config = dict(
    num_hidden_layers=9,
    num_attention_heads=4,
    vocab_size=807,
    hidden_act='tanh_gelu',
    norm_place='pre',
    init='normal',
    init_std_o=0.00738,
    init_std_up=0.0312,
    warmup_steps=297,
    final_lr_fraction=0.0,
    batch_tokens=65536,
    max_seq_len=384,
    max_steps=5188,
)
Each number is 500 + 50 x the weight over the matrix's rms, rounded and kept within 0 to 999. Layers, rows and columns count from 0. Numbers have three digits each.

# layer 4 MLP down, 256x1024, rms 0.0934, rows 0-213, columns 896-959
404390521507512564515469481585449555451379567472509493520467462511485536461502439399471458462480495490427572447570530536471442554487460521476458456532529504567577426393418496425453423451469501
482536507546507571503599515571483517540510470473423494512439513525553473506482565477539538502510474502523478511499481524493475556473528538517565413497512532549552518543470459513364543451518453
455371466537460640506474496466468521503492469465452458435453587533497527522574438525477417549460511573451473437476455467536540607422497558448461394528575558457479438473559502541481529516408414
435586556394476463531449493575502512425502465550549473490475556522536512574575472429535537575564497487598471518455456526454560521548607460471477431496517456468430528494579552538651460501362522
499542478540479514463474503443505437480507523495489427518435501519469529580477471463501441482462472425508436511489507505515463486459487454589520405532462406542503550514563488510545498487456446
530426440543535432537575570512518528545510607408427489500464470495499474408475525461506472469548444484453473585502440541500482535553581465428427530452510508534607478484510508532534537444445500
520454583559490486539521544553483508462524527525592493492504463469551457586536489494513321502448457546452554427379478446480455456471450462476573579529469499494538530619494504464492521443472486
448492503452504539438398447475556520364463480538560510453459553463538450400481570423498494554459532582445410460540492517461548504475495583493574448572617465481545543577577526529495554483587483
446495532516503564473365515506452583523537488465526487521498475471470448466518580453444446560475478504489459421464482442499491428476627471487594538538561548511539494552554535542425552506457553
546386487540538507540495563344467578545537493590462452468518494633563414486440465531535419472580465566449491488493508568468537491586391483445417494446482471491558532472488485526468498547466418
476510529457502559496488499518581470478485458424548549388380514521563390481502554515498405528543507490445430539449544445480439481462502524553522466582535586477523532481516472613519421538564605
611554447573602497465504575542442489500485550501523546506582461431438559379499510468537541473530533515507523526475541525593554549467528501503423579489453470570395455546461491559475500530602609
528597513502510452418481473472406387473495507559459479475594486475500460561544445484477420513571473472474486559462473515478486530533566481494557486516499449574519473520467509454487586498502576
515349480349448559498506487451510413457510368570513415429485443493457469458511432593545451458439491562437567563488470508442419431496492478524454379445463517458507445524567479507509431396492459
593475403540484539443495427464461542518421481470524559516523545478494472508489475489473562451590627447428542519535515572482572482475450513488479444455421422440501482502486536508506492499475601
533376424426533531540537565510534513513522496523473522475449488472517556557549540518506457574544486456609559544469482485492562515447474466501462514546451544457554491513539432444583440582496460
590506459515505565535511435488500429462478585532436361455565511496462531448448457460480583392556475421498570538455590482456532528512526520470494532450482418482473490511549471481470466626421508
467628495544559429451541488559477480515512497477458477601463508522537592535465503601416496504447477477509535533508499482460491433473501467496419551486507492496470529552586506579506504484436560
516476557488375451565515451453505507475618486607548549475628547552442477461527509484558523477531489565571485430500583507505579532531541542495570423542473519476520474584553470488452447515525485
575520487591545498579438476537404459512548518510511476436495484532464547556545470548462490530452475582481451482462563476513515513576485484500473496466473569481551522514543500451472489491473483
555386505471495578496497461475438521451487421524471559517500421434486558461536509520377540457542496504405481493503452552502513505451491555504505492555521418502481382528474526536575504459541494
514596426515505474516486443489512516453474449427512400528424464475537514454515579551492508515532439521468461522473454523513506613393452470526453472517454393459430519626455543660524500397506547
558473484495531491498471578443613559473517461501449464602528463395466467555515437510483467487471479491489529419479515525490403451433452485472487492544505513411503444529568561546477503544477510
473486586474463547533519592586527492524619564484485484482506506413505458480470462485508464447473524563504516505532530496535468567428442572456504488478470578549491497482411533476513520457542519
448458523387440526558486532565504514516409506458470562489466563525493593362532527593484536445492559564463396428458492470542511597570563580543483506486445528539577534478485449415494495438601483
587582466417553500540450523516502485464436538467417500475520464590491444405443586506513520459545481520440425579553449510536523502513516502538481406468462407547565576583448617476532538547510517
577508516550533456510450547448465403449453493426482542461456469564557518528438526521527591517547541508587501467435531505517524474485497466551399489512588492456436490572505501488501493508542607
473535506403508608477559620556475471426492516549520525492435586526454522451566538453375543545513512483455581458425510506465586522569445402480508581476476528546537519488575502470472503580502522
481398521497502462470500510536549556518502456529454484528522481521419561546522578538532451535410495473475469480488535454514438410467505413484489452482478525513461570457526495530446456459498502
497437473469450467594438528530577427452437523554388510492551501613577511420493595508488603561420467522545580475548430561552501442506391453564490449541570543526462497475575465444363564466423503
576403513390486452495532455438523471417492530504517432575494483500445465423445507496534521501527480517473528559438509402460477628534581432515535459565530483553452460473431500431477397472416504
494422544452541484461518568525464520446521518556425506493469530512461550351585516498543585451458477437563486442480493556489436481532549535491450492623446536467432562537457488549427466533519530
502514402545518472559502531502438431603500537546564522506620521457509467540485517592530513501487536531558462502543506557473506418458460530596500438530577536527495560465407412488533423509541614
525512446441492490414498492499475558509524470456534492600643446543600480522465418541492480484454545512586468438501473527418565546581472448500591553516432579502375502379623586551446453435583467
577471487537601518494491432562519464548522500480460499602552588413550515510522466553490507552481497444556484492504473569498543510441459504507494507509522446475478461412527550578503566390539449
549460543491489531471467476504582570485529356557497502480566525588422477489530558495466547567487642518554438486462537508568486547522563505460417546559404518530528466428481552457506506541523508
486518491549521474528573444534427467536482529445507595459485523560497481498462469576517482518528520445538458501567518546495498523517521528496491501458555513517470473498493519505566494460396576
432537535534475497536456533484454507474471430426502555574523521537516524443476596507443522552580436490542548485581504495520500486567485533487520547449423463455543510367506491522499594552580514
410445488518543485521511639516505501513453423497569458509451462524516511371420468495512423529473480521550485493482517517493414414633379438504455533456555481512460515504526500547474450488503535
444421477420607455477557506484501469529512500535521533537525457503403492550512463639484478449419555489516442539476589457584538533480518517444480550506513538524419448560479539526448463623543529
588645400577477534432597555433493529575577443549534558523462479559450442548513494435505504437531497494452499529456493488520486497502538516493542434564551515482527467531510483517448505562510530
441524525510484458451601508476507542551457565492474423434503458457524464532500495518530462484449521551427439443532524524559450491454587543480520457535470468506523461488434455548444647481562467
572581550560478515483606525504524424489478438625510482533467498558567482540473375506510471533513469592456541513516500584578414580488483545615545402442537488489469499571521451528518519382472411
542502524493524542446543483586530564474422518499403460561460462451541526465478587507502529479473448533489446481414593537489510445492460373561469494516479410571493459530533477459453491549511452
543516570460449522493500490464544464501436499548513476423505556502525499574470531477546566534423575507557509484617510498455514514448611442525493550479467489458484561592508519426405500542470504
463475494472521401484511569432432519516411544494469431491471515440580485414540360507493521332497513574459317498528508469547491576544544603456565451485554475467525513483491477501611475563576468
481580503487428561520440433488517425455470570486628395529473483505433480460617452461585583507533517520550530482572433434422527512491457479445492453557553546549521457471557531414524453452575440
524497608420502470503503528511503525503523530489441590524474500537432440430545556529464418497541502527469526489523530454482433526608494480452591556565478539525481446517547466573484506513447486
541440546482599501552494441543496478446499412492562507466560490465468443631466451534502508559538534518444473568450636422474582421433555468500544540458475533501516432572491526486564527537508575
528575467559437472504469582522489490536447465419576542441549519466518527528508516424494450499397568414549457478603533457482523433456509467443512510413584397535583533419518512583395579502551510
492556553491527479577431465525505484526513563441556446458480498581520660352536465490450569403403485488470468572400558566515408488498563525441524462479503525464476502497412502388461562498498442
516569412502566520453492474484427552566501510457508429458481484564528498509471491423561497511444503498534463437562427515513470561551380387551540498586466573501445543585486493513528461470456440
550604439643503467576433557375471577611565516522559525511411506457552565460512551618475579501446499496373334511465457528567421494473521526555450466433449350540518476531465513486508437513429526
454416407466515437486528513416502582543479543560425514543582520522458518532430491467497455557469412523475453532498468530581490568348427523556543521426457561454483367583457445471507501478543540
648426473585540371485472503410477442502641530489537512382508349482499396753374412547579596400477532465629672447525488569560617441426521332519538568533408445331476541558628156336483625657473446
472504491512402490444414593525593528494507498522487534544501434556514464577439502490509562558471400419581458513421467383448528493532494493572523570623483510577477603446488472573494517539494541
567502583556535443494423482519456501423469514561466578488531538448460534469593507527489486572536515432436584466544497500514504489522446471538481460549506492487409547542534473541552529462499415
422477483483532442492517484573433469508506444496457528581542467532444489445570440460469526472511489556515488529469480469477566535583516444575500613507468503538559604416410558538531446591533514
413494466514462491458473458494472597527419575481497502438573486486577516509562472544540480560550581547381455472464502471442451510474472452470441424440484507487519485552571514525625541515565526
495480523490523608541496512601538563492487516474580517438581488512506475498636511527486433497474503411521496456481518561487526359468468549559482510467508495514549500480470407433523510577516443
526499537489618589452466462599450521501517475468451537507411509545514516549446452455531462489496605454442418544464433390549517452483535473487444511533481479527447490523514533499489423512568456
561459453575545541478481422508583483450491523575581490493497566513478534512663467494547491499474504482465489445531499475518505446572498528530468501551474507430512498455524540567498469509402550
527542485537443411421513591591458559438574507357547423442486476503582523500515397524548504488478470548441442483561410434446489590514521407524614577446494475495497455553532466577547469392403460
549548496594544410487489541512504518520501537518543508488592533490468547565524520534487500445508528427558487444486482547498520474523406535417486547515434570516471403489535501564526486410540565
565523356502495489446502449481406448536522516491573470504485500563507509480453469490424511472443571525437574518534590517470583458500544529518527497510555559549447445506472541423490536510474422
497574579599495509541525590534465456524521491543449503403544518408405506535505487436553549464454501471552563547503506534485437459515385531594578548422421523471525510512425448527528435498453511
486534479485516505529503482446522442502459436544523480486505470481518470472499498497546556408473500539527488434478510513473513545475519490443525488510546506557538401503492492478507508469577429
464450555432499498378521432607455536521511473498409600476572561477514512465618555370535565533543453540483470521517518473440575483439512530510551514489563493464483507482452505445454451460551532
579541466579477526474491531504503537413518525477487524474479464425563435527485476503551512423614400504568496488485550445573478510450499494544539485522543504489507510567482472519532447472496430
448482460503542516510519490498460383519462605406557468484602425506568440422533589486421494463411533490470532546444587527526532582512441496536445553457559564449567511446494588455511416528564450
486518501427499477470513503528527634577480502478475484382377548574471549548530404557545480462494393525538466480491396534447395460551467506552480496518526523468483504588527511459565441445447413
435466555612443426555451475519462533453463491563454546572643483563496432492418545474514427569389399589530473366646515538509580581561389526442480502521521544467593561502454503475469574470433648
430484464526500518510508457598547572496503493476489533460488431553510570552494602555431564563579542497474449535548458471550505414427504533469491463510545536507408517458454523573541569579449546
492493495474433513595598527473476576487435485549418435509552446428553456434389517506472548461476482461573445491602558545559489458549440465467519490533548406517452485647469508494443535523456393
520545443489476498550556493503477529530568443480442499447425549479560499518444468464459454500551458521490518546515469504469543516484520547496395583490564539505639570529463553596457532557480456
503482511435466435480504476567558468506390392496498500537554474490510539524528415424558587456494460427526573467478587478448532481564472533518527601557469612529492515504531432514587492512533482
445565583497475462501444515529487538517333486450431564483456516511465491461463586490451590489535502586454479626519505526475508473501481453514441538436561511433473602475617569441587452537389504
445574558546469468500412465428479434424527494484496489518382550536511517427562532483486485474479557378521405509526561492589514549406546533501555478524404594500479578531459509539593452594532419
496371494480497513576548405448515523582620626525469579490496560461552443482564449558387433491421575422518413437548464543488522511464446498562434444555501524440378508557657516471504542597509458
605534461474485588519543399518622517508538501483467503486509498551523464566529534517556560522425472547450534471462482537531556461525530526532487511478555536558481442528420523418408555522551527
411461534495507486579425551501525467458464523546547536504514436529491455523550495507597380442543550468479553493592542476525582543512465547476502613494509501520475497433552468562558495537449415
520517598478445468529518490495510578475527452491435538532492476445518546495462476526542456546491451516467641568407457445548499426480453479471502474459455523491552525482547508471575697561501568
495610496452485468556485543516479490557525530428541505466522551601520510527493516485487463545524481504539558509526493477550508563591544475468543463521579522491526504546506496552576526496411514
536417470533570531441558466453509564477518456518413577506495572395462519550531560567407452631481548473505410547492448500475585486454507402501472445455499490444530527521489518528434516500517537
543381535450472561483482492511434518427469627540485506470533513436495454520502515462566488489592475563586599530491454407623628547404484417572558496471538515499523509518416476447474459528475527
382588561553587526415487537576472575407455600517459385494483546476480456559545492389467470587495516480530474513448406477425507526508473488474483488488486425430520523420483496542448599559435498
447471588464499531455487488571603504552524623494523487421510563515451604552511476521548553559522475479476475498462499580487473556585501554487582513475482510471626454550580461516544508417491497
506531559536517430483531526455484583535480457381494511486473486451479570542471438527479465528466535483465526509547518523458546524488555531426497526527443523503445470460553556447524448468565527
642444457489431502544428501452625491533418487459534539507522541513600497545529468489479495483469557540464507559453394593416554455519532497548545521484564525493534601480576467489437464433504520
666544430405507448499425479504481469410446571542445514524557494511536521420462492546525514520458469404387472532391478476412413556543527441532529487478448394481498493473492532519522527525474551
385517531508429511553570575503586426513507501503551587496492558423482488522468512389613573646435492453478545460419604424446447452566502470505485453567482417554409590467422558500482501540537512
518473472472486456534459566472546533503547546590468508561542498416553513599563563449447548511510534494526468564582549497425517524567494514424487520529546542442455473437474470496424475488466513
550452533415548484429481555497509422508421536479545485424514582551439482573599463466514492478529571463543442479442507508505550557474405548453649544530439545495517492477399538422504521465633555
504430415430521515525506541466548500493475382552500437528534462518505467572459493465536502519509522510484460518575557549512473468447382505530589589500469511497525508521574461422521550536429390
497575547505381532527475473439419560481540570463457483470434493489512490511435559580420477558469503461522476508544443478498587574571481464483382472573507516463527443478467590549560556534546475
514493504512495508548537505551485524531446661474670493559427489488531579563483401482418531443415443462442434495484487472434478477443490406469489422539569628495512606485412537477422444539513502
612462372511465559468508458565517509583493477498444456482528563530491455567465477476526608395446564442462492551440496486399510628538557441469481526529441499425415453456417495518511543472544519
526448481557544460564502449459525473525510528524504476412506474542496477505506498477552602434519565575469579477534532475570676549469459504437569556531511447474565548514589502561497496477469517
533461487587474519518388557462489490487479484455454527473497544461488483579458491433545473474495442453499552578575544505504518549630524369482443396495430457529388535464521482449440375427510532
460535509516452541537530470558593445493504551514499567549518444453527456448499505491512537515543497483531544612486417496483556496448522535407530455505465510538483491401526448543413471486544467
451476482520492497559548532367467471438496516463510558508386465451501378514451508387461604480485565521457609530539483517597512457583561538546449503514564471564469486541532482542523470581497526
402546530438508519512543461434467579530451514529640492496416585424570496626469488471450503527504549449583410443419628446492506515513512544566546518556493500444485522476536507523488495511512487
442572481530442449481458574553358559547592549505509487469515445449510549526483461543495456506523463403515524424472529417593538495545478431484528560601492570544523441488504454399436479487448514
442536492500443496453496511516510525472470508512436492446508476460468569393482536471493438541557464421562516511531441411462377523566552502596461538480598447503571470459447509503509490332527645
532543504502496461417506512480452563485500399530492442447490424548532487497532413509574489511588621465563541547537515537530455541470508539522452501433522459512562434505488505524510490513558565
514392455544491507545504443560497446432483555545485411621518469504526518469500486513537421463503496527525537448502503500484473492584514524450462405506429465460528504422545505575561577505537513
565544470518481486646478392539506429528453515466492418501495481523581540605498412487394521435476543562537532495542524493497497563479480464537520478444517479518513451456469506521514573455490483
417466519533462480377414471498419513470525509510549457547594558499503459453500522515522427559432459529473456488477470480439558562529508437398520537405495492500455593472560476443529494391525455
496447419456444486520571473419557536527505469444531521533586430536485388536441475563523514544469437490426492527562435523542486517442546556565537521522516507473431425491429495684575434488474542
585507475542492561571432411462512474446516374559456457546432622420572500480472504527505532430462501460466451418328470518494496509545445536567490471505451553538414409423546475470535434519418483
521567514446479490519521480611508476515631519484459562580529467551485512403459431574501488557683494518416561435520419521476512431556501530427496661495530558425474435570473493509572641513416501
483485468460475488449564544471546507445502527445478504531407562479558580566540345472544474473567474531434480561582505420513547475514559509586499466537530507590490476464528492460432496572526440
473563520465469504483602484487554467604462528524495534532490523466407456531469577452540541514580505570465514501495507462490493525525526501480486547431508507511481489569474447601566582436454472
501464651469500619535563433523505462442505441483535484488593559531413439502501510531510507472453490458530533515497523561543415478541481452445556554491471533438504495534624474487454496447525412
539518469549507420441600527563558485535515650467472543510501524485455463532564460518535497482661499472480509436430535555547545540555564493390416455447486542518452461405316511559553489647503543
470495571478530553514499446534535493531474415556514472515399442505407442446548491494519475492457506535495490542533469510503464387468486498595389497509526595491475465565423500544540409532551485
466496426538438486502604438512481538521529535495428480508471480558481464570547479473609568569544550538479451551479508403537575477562515512597522503498472489480464498549566497525475460531447451
549515511455447451435463456517483504525471550486439500562534430490578497469450501508495642482527508514533478529490466537511521524456567557574553505523553491538475480463500514488509417461529549
454522515504440488518487513534572461490525425520453528487494476458495500533528476549536519450468461426507538463564466408477484536461488497445438592482460540516465482461557482492497507559420535
540515619594613476378508559443542503545576455470473481538361679551499533258540476555419449462504767398538417459488479543604339408425555532347373432557470530706422472411480321493416527415521471
494524554563514436527504517504533483526531419544425483482419496528422534478442562473550473453478443660562481501500476517523445550436520454537541519471486456540549556461406506504484518449538551
384470483500561524529471537534539496420509449540530534470556465567493505628529452456498465572439469437526532451494486560579394464603428542499532569461443480548497536519547457457488421348550536
535515513510474579545520482437526540456574510510476476566439498596525501504565618555416494477492527532507466521515475497488538526548506500513509415469531543522459417483477486504485563537469477
497424553502585441537497514521501591521558468515517485402488493459529543506453522524405442616529493601572348559468475521488495576543547586497584463578611565517571453376444516563563481348563559
480524447430548541550462442551493564584486486511575459460458478512522502436469480467508560452535540514446417447480514473607606510504549515433496537434531483611446464516440534426443522589457524
442458512542469468496513528471508504479470424477536507483346473472550510544536449540510580516477514373582490450529540478424541484484499458492521424506536543489466502526478466492555540510478497
664589498510462548561482391471481526528471601492549488477479477546505502550560439482520550549449501502491464482470436576473675619535430472498583540478484450491453456454494495513481546456566517
494561479413454491455524536562517507439417445473518478472471455497423492374516515516560468454499486506467518502426387554539589483464501558411486560542513564463584442509514448501409559458553482
433545501506464522568507503526402440462495528458538521480447462509474493503551570486521489469431486457481509524497523508412527552513488509434478473522484532431519379443630504407633464474558533
438541501547467471564519583462457507453450497518621497552517460568505489585515540550526485509544487552504531417484561475490556445516553565431432408523543498509540481487445499481515554453466451
502550512392494568558501496552535507483476502436568495582544557503476503462505550475455522573504442502519572472591520634489445391451465431424436480496410472515482562509536541510495491480481455
416551526482498406450417481494494495544464531531523517448593517481396538554514534544543594526579533505508466558475577481480525418602508519511398418537576456458463415520561527625542508544478529
501480528488470503445477552524449517534521424476478523424462455421498501560394491499546501477533418617477555487503510496513448492452494454503513497492542445505517504496496518524508576583561410
527462464450464555420490511609508618497418440501492553433480415616496483485428511452488473584510458486571570554481456456520483546437479487525472500510522465442524538469468518522455489434505487
487499568477544555465453501477512605500512503529463472515548494475565349461507484521582541478483474495531548419593467455524493544476560486514458486541480419493557505488468489527456553628506442
524536453420464547512580463542495509497508438535490513483481517502676479516478525499530543399467525411467502381514479538416501531571496579546602419462468352501494452576571426396412470436587485
477577482512517583447586473530394533559558533603456516594329482503450520552493509453549437542454439475436412556457546528482472481558605558511472601469590481510459497567525550455420434466561469
563430595529477468499451577537594432505467490513548445497541445384424533580474489424531486473548453581573467466473513485548490490488495601550422471505536457575441613565462537490480568522488511
450465540505553537438448509536639520442504414521506473411483444475462432504500481411583490521463494502569498578507466458424483527474504458598385366462544415526476467554478577499521503502451529
596506549469497507488566512534492511538618542450477469482426528475554483431482460491477554488552580529492520546468427494474543517534480503482470487537534443479481602483472558504508491521552481
431504493527495503463543534463476388495555466415502499437511474450519448526510535441469512446453473489482478492541488543584535483458551598530462488553449475454397520506494446472363513520538380
437500524502503535505481556464501587448565565471411492420517494526418582470485495584565525512526429522527508507579536549439394536496469447479537514444582470440529528456518519448545448588400483
471447541489534565527433461504596448544493395542534433420421598545484519527480463616453441539521508468479396529445382460558489524500538522579522399475502495504473576487462559487599533480463461
451520477550569558524576537502556455465515489530535462514505479486464559464519540513470410402480595469422472589532541499483465491474437571466478534592423508501439542518418492464504478541445517
401468575506522531497532520513509539523571439556400549536523513552495482501519530450500583421546542512559565486510517488527546421463467497444521499521515406468514509523525489494460430510551607
507567466492466470444500450441450536535462463443556570456543468476448532506449442539422477498490485513498630512439460458499506481514552611505551463506458462451544511460497546425496506472617504
452508456532377456539399452514544422510482520544467565512519482432481521416510582463525530522547521489515506528528541534475485490530498567470476561551487510472539404430415492503523489491551430
475428458505524402529527549474429515521529473501504498429494526634501504516474467493455479472498460537536506446525446409508458481414490529551648479466594457527442638517489507568544456544464532
472476502529552474448469509440509524433525496492529427508535483533440463495560437542508463481565497558523434453514401441549382523491483585513481451511529458513474559485527507575459484464431463
570545447503507527444486608578529566460435484483450524509569508478571538649525485464525627540513489541581560484472449512438391506437454446497434572436483422438506505560480548448473516489546531
452434449594498502465610574549508489556490500453577509526450453473541540551512569482548467527532553484494552541523478457493451428562419447419536497549448480523518510460502530468541523566539530
475471491573462495472493594510418461542465450625569495505489514526526439521531540527536537484456472509484496450439502500460411467485474498438472507488480503488482469472502480509402460436581452
479463469508446472557523430429510511461470542405523524461457517410482553482450588460422565561533515496484447556487546485610530411500503425498523491473568489450452590472483523541579405561474472
452561449452636565433564391514498489426550482427383469452540507485551583406498447468500593483476583513517407481479521527524431533440409491496429515533416454528403535587521491451543472564567555
527614400524513409509506466512459481465563379521451530549373560399480521483526568544544545602503544479606498460437381516538460463409476412419575564501496607567445596502484558370574464575425426
474528511555470476471523480546541521510500417495514489467532500542496459507520516501484462564579500517525462606539524551553473483539553501429444529431534542569562448495532398537492537537506550
570484609575534526494520506425522484510522542573568439455511569359473487562537450495499516443587524503519553533467567508448558504577511534570517510433486497484474539547472467500473611540492500
505570507539476522507513381429479367532522569506497449613446489526499602437540479460626473477379498525484433624478423508589504422461596533554501485475586484496501482422479466540574479463475526
475493492567502564511517570460535519531500535452520508509583523482557460526539417535566546447431561498461614514559541476549428525494448444467562570592445536504471559530467475457575509428537531
564417501404461464545456471548479486429443528434585431427425527590436453443518495441477479554524463542598486474550537464543558544605527459544479411552544532496539513548527444558392437430452471
435509470446425568504496420565595415529537517536534447448395584509606534505509469490422472542499556529485535470561477466418522453432513530480570452559478591496485442516478549499543437409535533
553537515534566526446458463527465461575477609504473523484441521560462471400488541535397568407578535410446522591491507473500415467548482513492541496511535465563507490503454485428374521571535444
479569549544458413384521551538480464471476557542565477433478447453510514525419424502419518438561433525446427469577406425530377443572439474463504449419468460499386552489429488460514490448480473
501502469540482406531495489462577474487475526385564574495685563598495495522485542555534483532540512408582464527486585400509455535598465476436525509430377509548518486437494471633527545577578583
500491557484528483544590524481453485520517495556542499577555442569527544500544458537417457423468493505525497382481455524500443483462577477409491456474463438504545435387550468492438374446498397
424459438461543450545530501509517608510513489526589511526441480562560550569512518454527465510490478463460438483454464553484459542443480536522436373536478411539463415470568469474495540476481502
403455529441587464446512454576436459540507493466548500530514424507440526466498529463426459373530445546589566469489544544429546534469556540472512561566506563538560514499603466539530409503465512
593390525563570474500572519528457522468467582438573473547505512551600544534499459487562479436378537607421490526495581469553413520555580434402450480475526523558434496426423527512376520444576505
479491493526473493528517457464460471495529487542499461534505545442417502478487430558567471404528544516474470522474585519471523523451569483523491517562579486524586478464480426544514552395543392
581513503461452562561466561514546496477470581525401603486470469557431452542570541464452522502524524475499551545507433473415479479487494487558565509505453358424536487527559518573455457527442520
527496463474556424480535524546538564490557562508530526541519524521434487553565503544516427516418539435453432477570424518436536541557440529496519435458388492510473392512603538444424488467467464
531454520498488496493535520394514590460495550522462400512410454510487404475527524571470488370485519493517456446441603563515508486448460556506536578544508465533501482463541470540461487550459513
561523536449532471509555375389516408501445501539523461519532518506494470515543528490488552453512502497597591493525510550571491530433489451548553465532493522535503427492436442501447581498462510
515500627541519504577514538442494499463515550613552505524492473477509562566466492509502448523557509407484563608530585438490505562494440503467591457536466538483494503457469486474417544480476467
554483522444491499479539418507532483465562509500457462548505478499391488471539499483413486555523454488460546385511587477515617449455540536497566484507454479547525486458482416473477473499489459
500473438461530508546478550509442559572503455499531541501459516459554522491500545540475430543569471460425635605536551477490542478546444497526437562539445499431446580542511518515540606338569451
528588572520565453442483515452533521502400455523503487606515454493401452484471554503515520533482502424477502554559600483590557468462502535475506535436496532479599477497401471426584545610563628
421553530446495515461493553539520497535587516515480596584424512399487479534594520479588433517414479504491526468527531575444544489489425424415574552551476494574511527499451470487564460515474532
610524512437506468501483468527515509503566528462491577459467528490563490440546566479439518624584526515579524535512402509522469520478506494512421461514504590559479496492404508501478522506449440
506497523507510464352530480487543477506417592437481527476520494493511534482511465472503501504552506405526542551576503416476516478604459586470507502423363485495557421507537500456548657563434540
611468474535515599528486493548541459463412581617478445518585536508574491453636542496420487507502505520482523516517469576469485529541532478444471573525495530539494515595503505514453395500597426
550550424541485492589502491522485490564497419479537511563586451444498570493526543391509543536496528571538490512483433596521557512477454493441472504609389453460574485464379533526564558502457504
426512477457464507482528533407501514453505524448525510492523513447455482641537582535552530507510497471461448450492521478460384404540469515471454522396559573473508572500462535497489460490474510
485457470542533485522553449530491547597519490389437573488524484522484521520421534464464479475573485544427575480555504509590452483507476524465494504540468465549492559477490509565541499577512535
507537519441527532505474440516549498488556515459582538340510473512526504384457567420535409564528481500521472530519478479455472495506469466499473442391555518471518532497509522514615567526592468
527516458488507446459593562466533441469499559539458467565410551548505535599471524533506522466588491535500436554497437540399517552510532458440439535483502462517682439486548534554553542413488516
591537463508539434498552392579546457586525506462470560460496473471461528485451380572571495422507582428565522488535634426516518456423522517552523410534483555513517554506558477509473561450493439
478413462433470494521537458518488542500483491461487510474514490404475514595475501492433468493484498517477513600465441564491483528450525497472316432513487497492613437549523558510469482589437478
527445498497501474497548487473553451409476433488514414504483455522553447596392447435556472480440502562526547534598469422453481585469566571564494464484508478557537484572492575465505496587503461
411461483576497522449466486566499443582489502521454482433522481462507586445391437535490449553554437469573616523465456440519498536453516461492519514524460425508457577538449521572471587609482599
577557493501502450529467528598518488517495441530509519526580570437506450390531556569617542496448527519477498499490566500518457523536540488372610506424527572529517510531492502509501558468534494
544536517578498503605481508471501452419499387526479493541446567554514494506461469624453534640491518520522547528522436559463507541421483495585418471453483403484521596482454496566501480507538500
515544526569527524546553533501498528514555491455481519479624509560472482461451446475474511517540550558428550564508541473444492400490554492365509577472416472457539513505558484382459450525546449
475464462582537606477432477431411590481524481386543490464573488551565474373567530506486476408509469523493386539448492543389562543510464420531508553510455476443517590491477527461568449484493527
473525551492445509559384511412559470546474464517602510540523634542466542475555634434377482608512488529469505500515527571543392480545433485420467510585556517495550525445441540550466451567513549
561525513453484401391428526527418502601448532429538542544510470502406515350466598549582447429529429468476343510450545384483456498484416486476494529475471535499500492476419558520596507597503498
524563476518380500419378449526540490470514587430593514511587531522422445467515543487555505516410479476519547547530617478510543503491584424479543510497510454465503577422541524533537555419532525
462440493497466617455520490592492517549574514434482464508647542459471464479509499453459394524447513535465457452392459491474569463573624546589414534398522551529595509521478552524580499478396513
494521508442534463455524468448459524516509449458427439544537442453485485591483579371516540467483493467463520470437513503550420396514503429424482507484489546482461490565455613527440341671459534
554563495476442407510449475439568463524500446395387502543458503508523528477475477495498541431577459480576503464436495528498553448420481430497629487508502470396528483529544451428425471470447536
552466540467530537585473484464506411603562534477555507553453468467520524544454439443539482517593539423539552486489616471502509540493512557482466525496524491499535480471465564550445371408456487
514495479454501499455555577445451492556460517572538453523488517520517495513528505529428463426500455441632559566491450445476513433583541523525504570480475515528521536471515484433479602462503539
472513458416480529530391464470495555556498517564511463442531515495406568551495609483574456600535487677471584440512561520451492561451468597500489527409586496443437554508550516459491484565454504
440473520504561464510499446452452528377537375515507489495475485563500558450492483436427461494494488500481489384518474537484463553445410432516509451503469460491541538532534482488475519496453436
496438481510411475474486548473492511490514467553501461551500458459536568398470475502435608493503416437505580480467400494525473521366530431499455445456515486506584469557441501506552481446434505
556457450385436619402431590631407530523549537498490512531574490444620485403476588601423478468456443479461605548530434549384518545569460495500537515530475561488430461525444538492525467635485495
421522518462478567595397494394427489501495497505531497510609575571445477504544546510567451526444499508484546409493525527471508505436531536495559455474510440529485565394493450534417555474538538
527466553394507501464599483517514514515432555446420551524454489469465508523446483518534459513488529585429395425580502498566473488497503533395504506491474458551543491518515453514396510470458468
492423577486497465474467584478438426575440511486537625532475461429502459585397505560552457497471550526559464511489475477537598533515491577555474542617530555452458453496398467464510427481464569
462572537485472479396547501473597563503482524533464475602481493497570541471459622561515484460495481480378487517448536521522449524503539597532479487559580543533491497546519453524476510457524483
489552464485521535423503422533467538560466442539526458500503459502392481481497542425482597540531573513633486533468350483570610509473535491526650577518546523480452446488492476489453438606480480
487518462463427511441581540496505577529636545494484516516614472373463539533526474558515419487542565620473551463514480493445643519479525553502437465450568534495509508502462533490665479465544458
435528485551415494492610460465412444481536503486531513516483433412426519477388404486412546473454467545435472522525507529537387507448541528581519604568516483499580504527517486497519567461513492
506557490620535466508458437490537537474462566476469573569471481546449456572417554546410457527440532568610535494534551511440408510590521415444451463453522495502476509516447486506508471597424544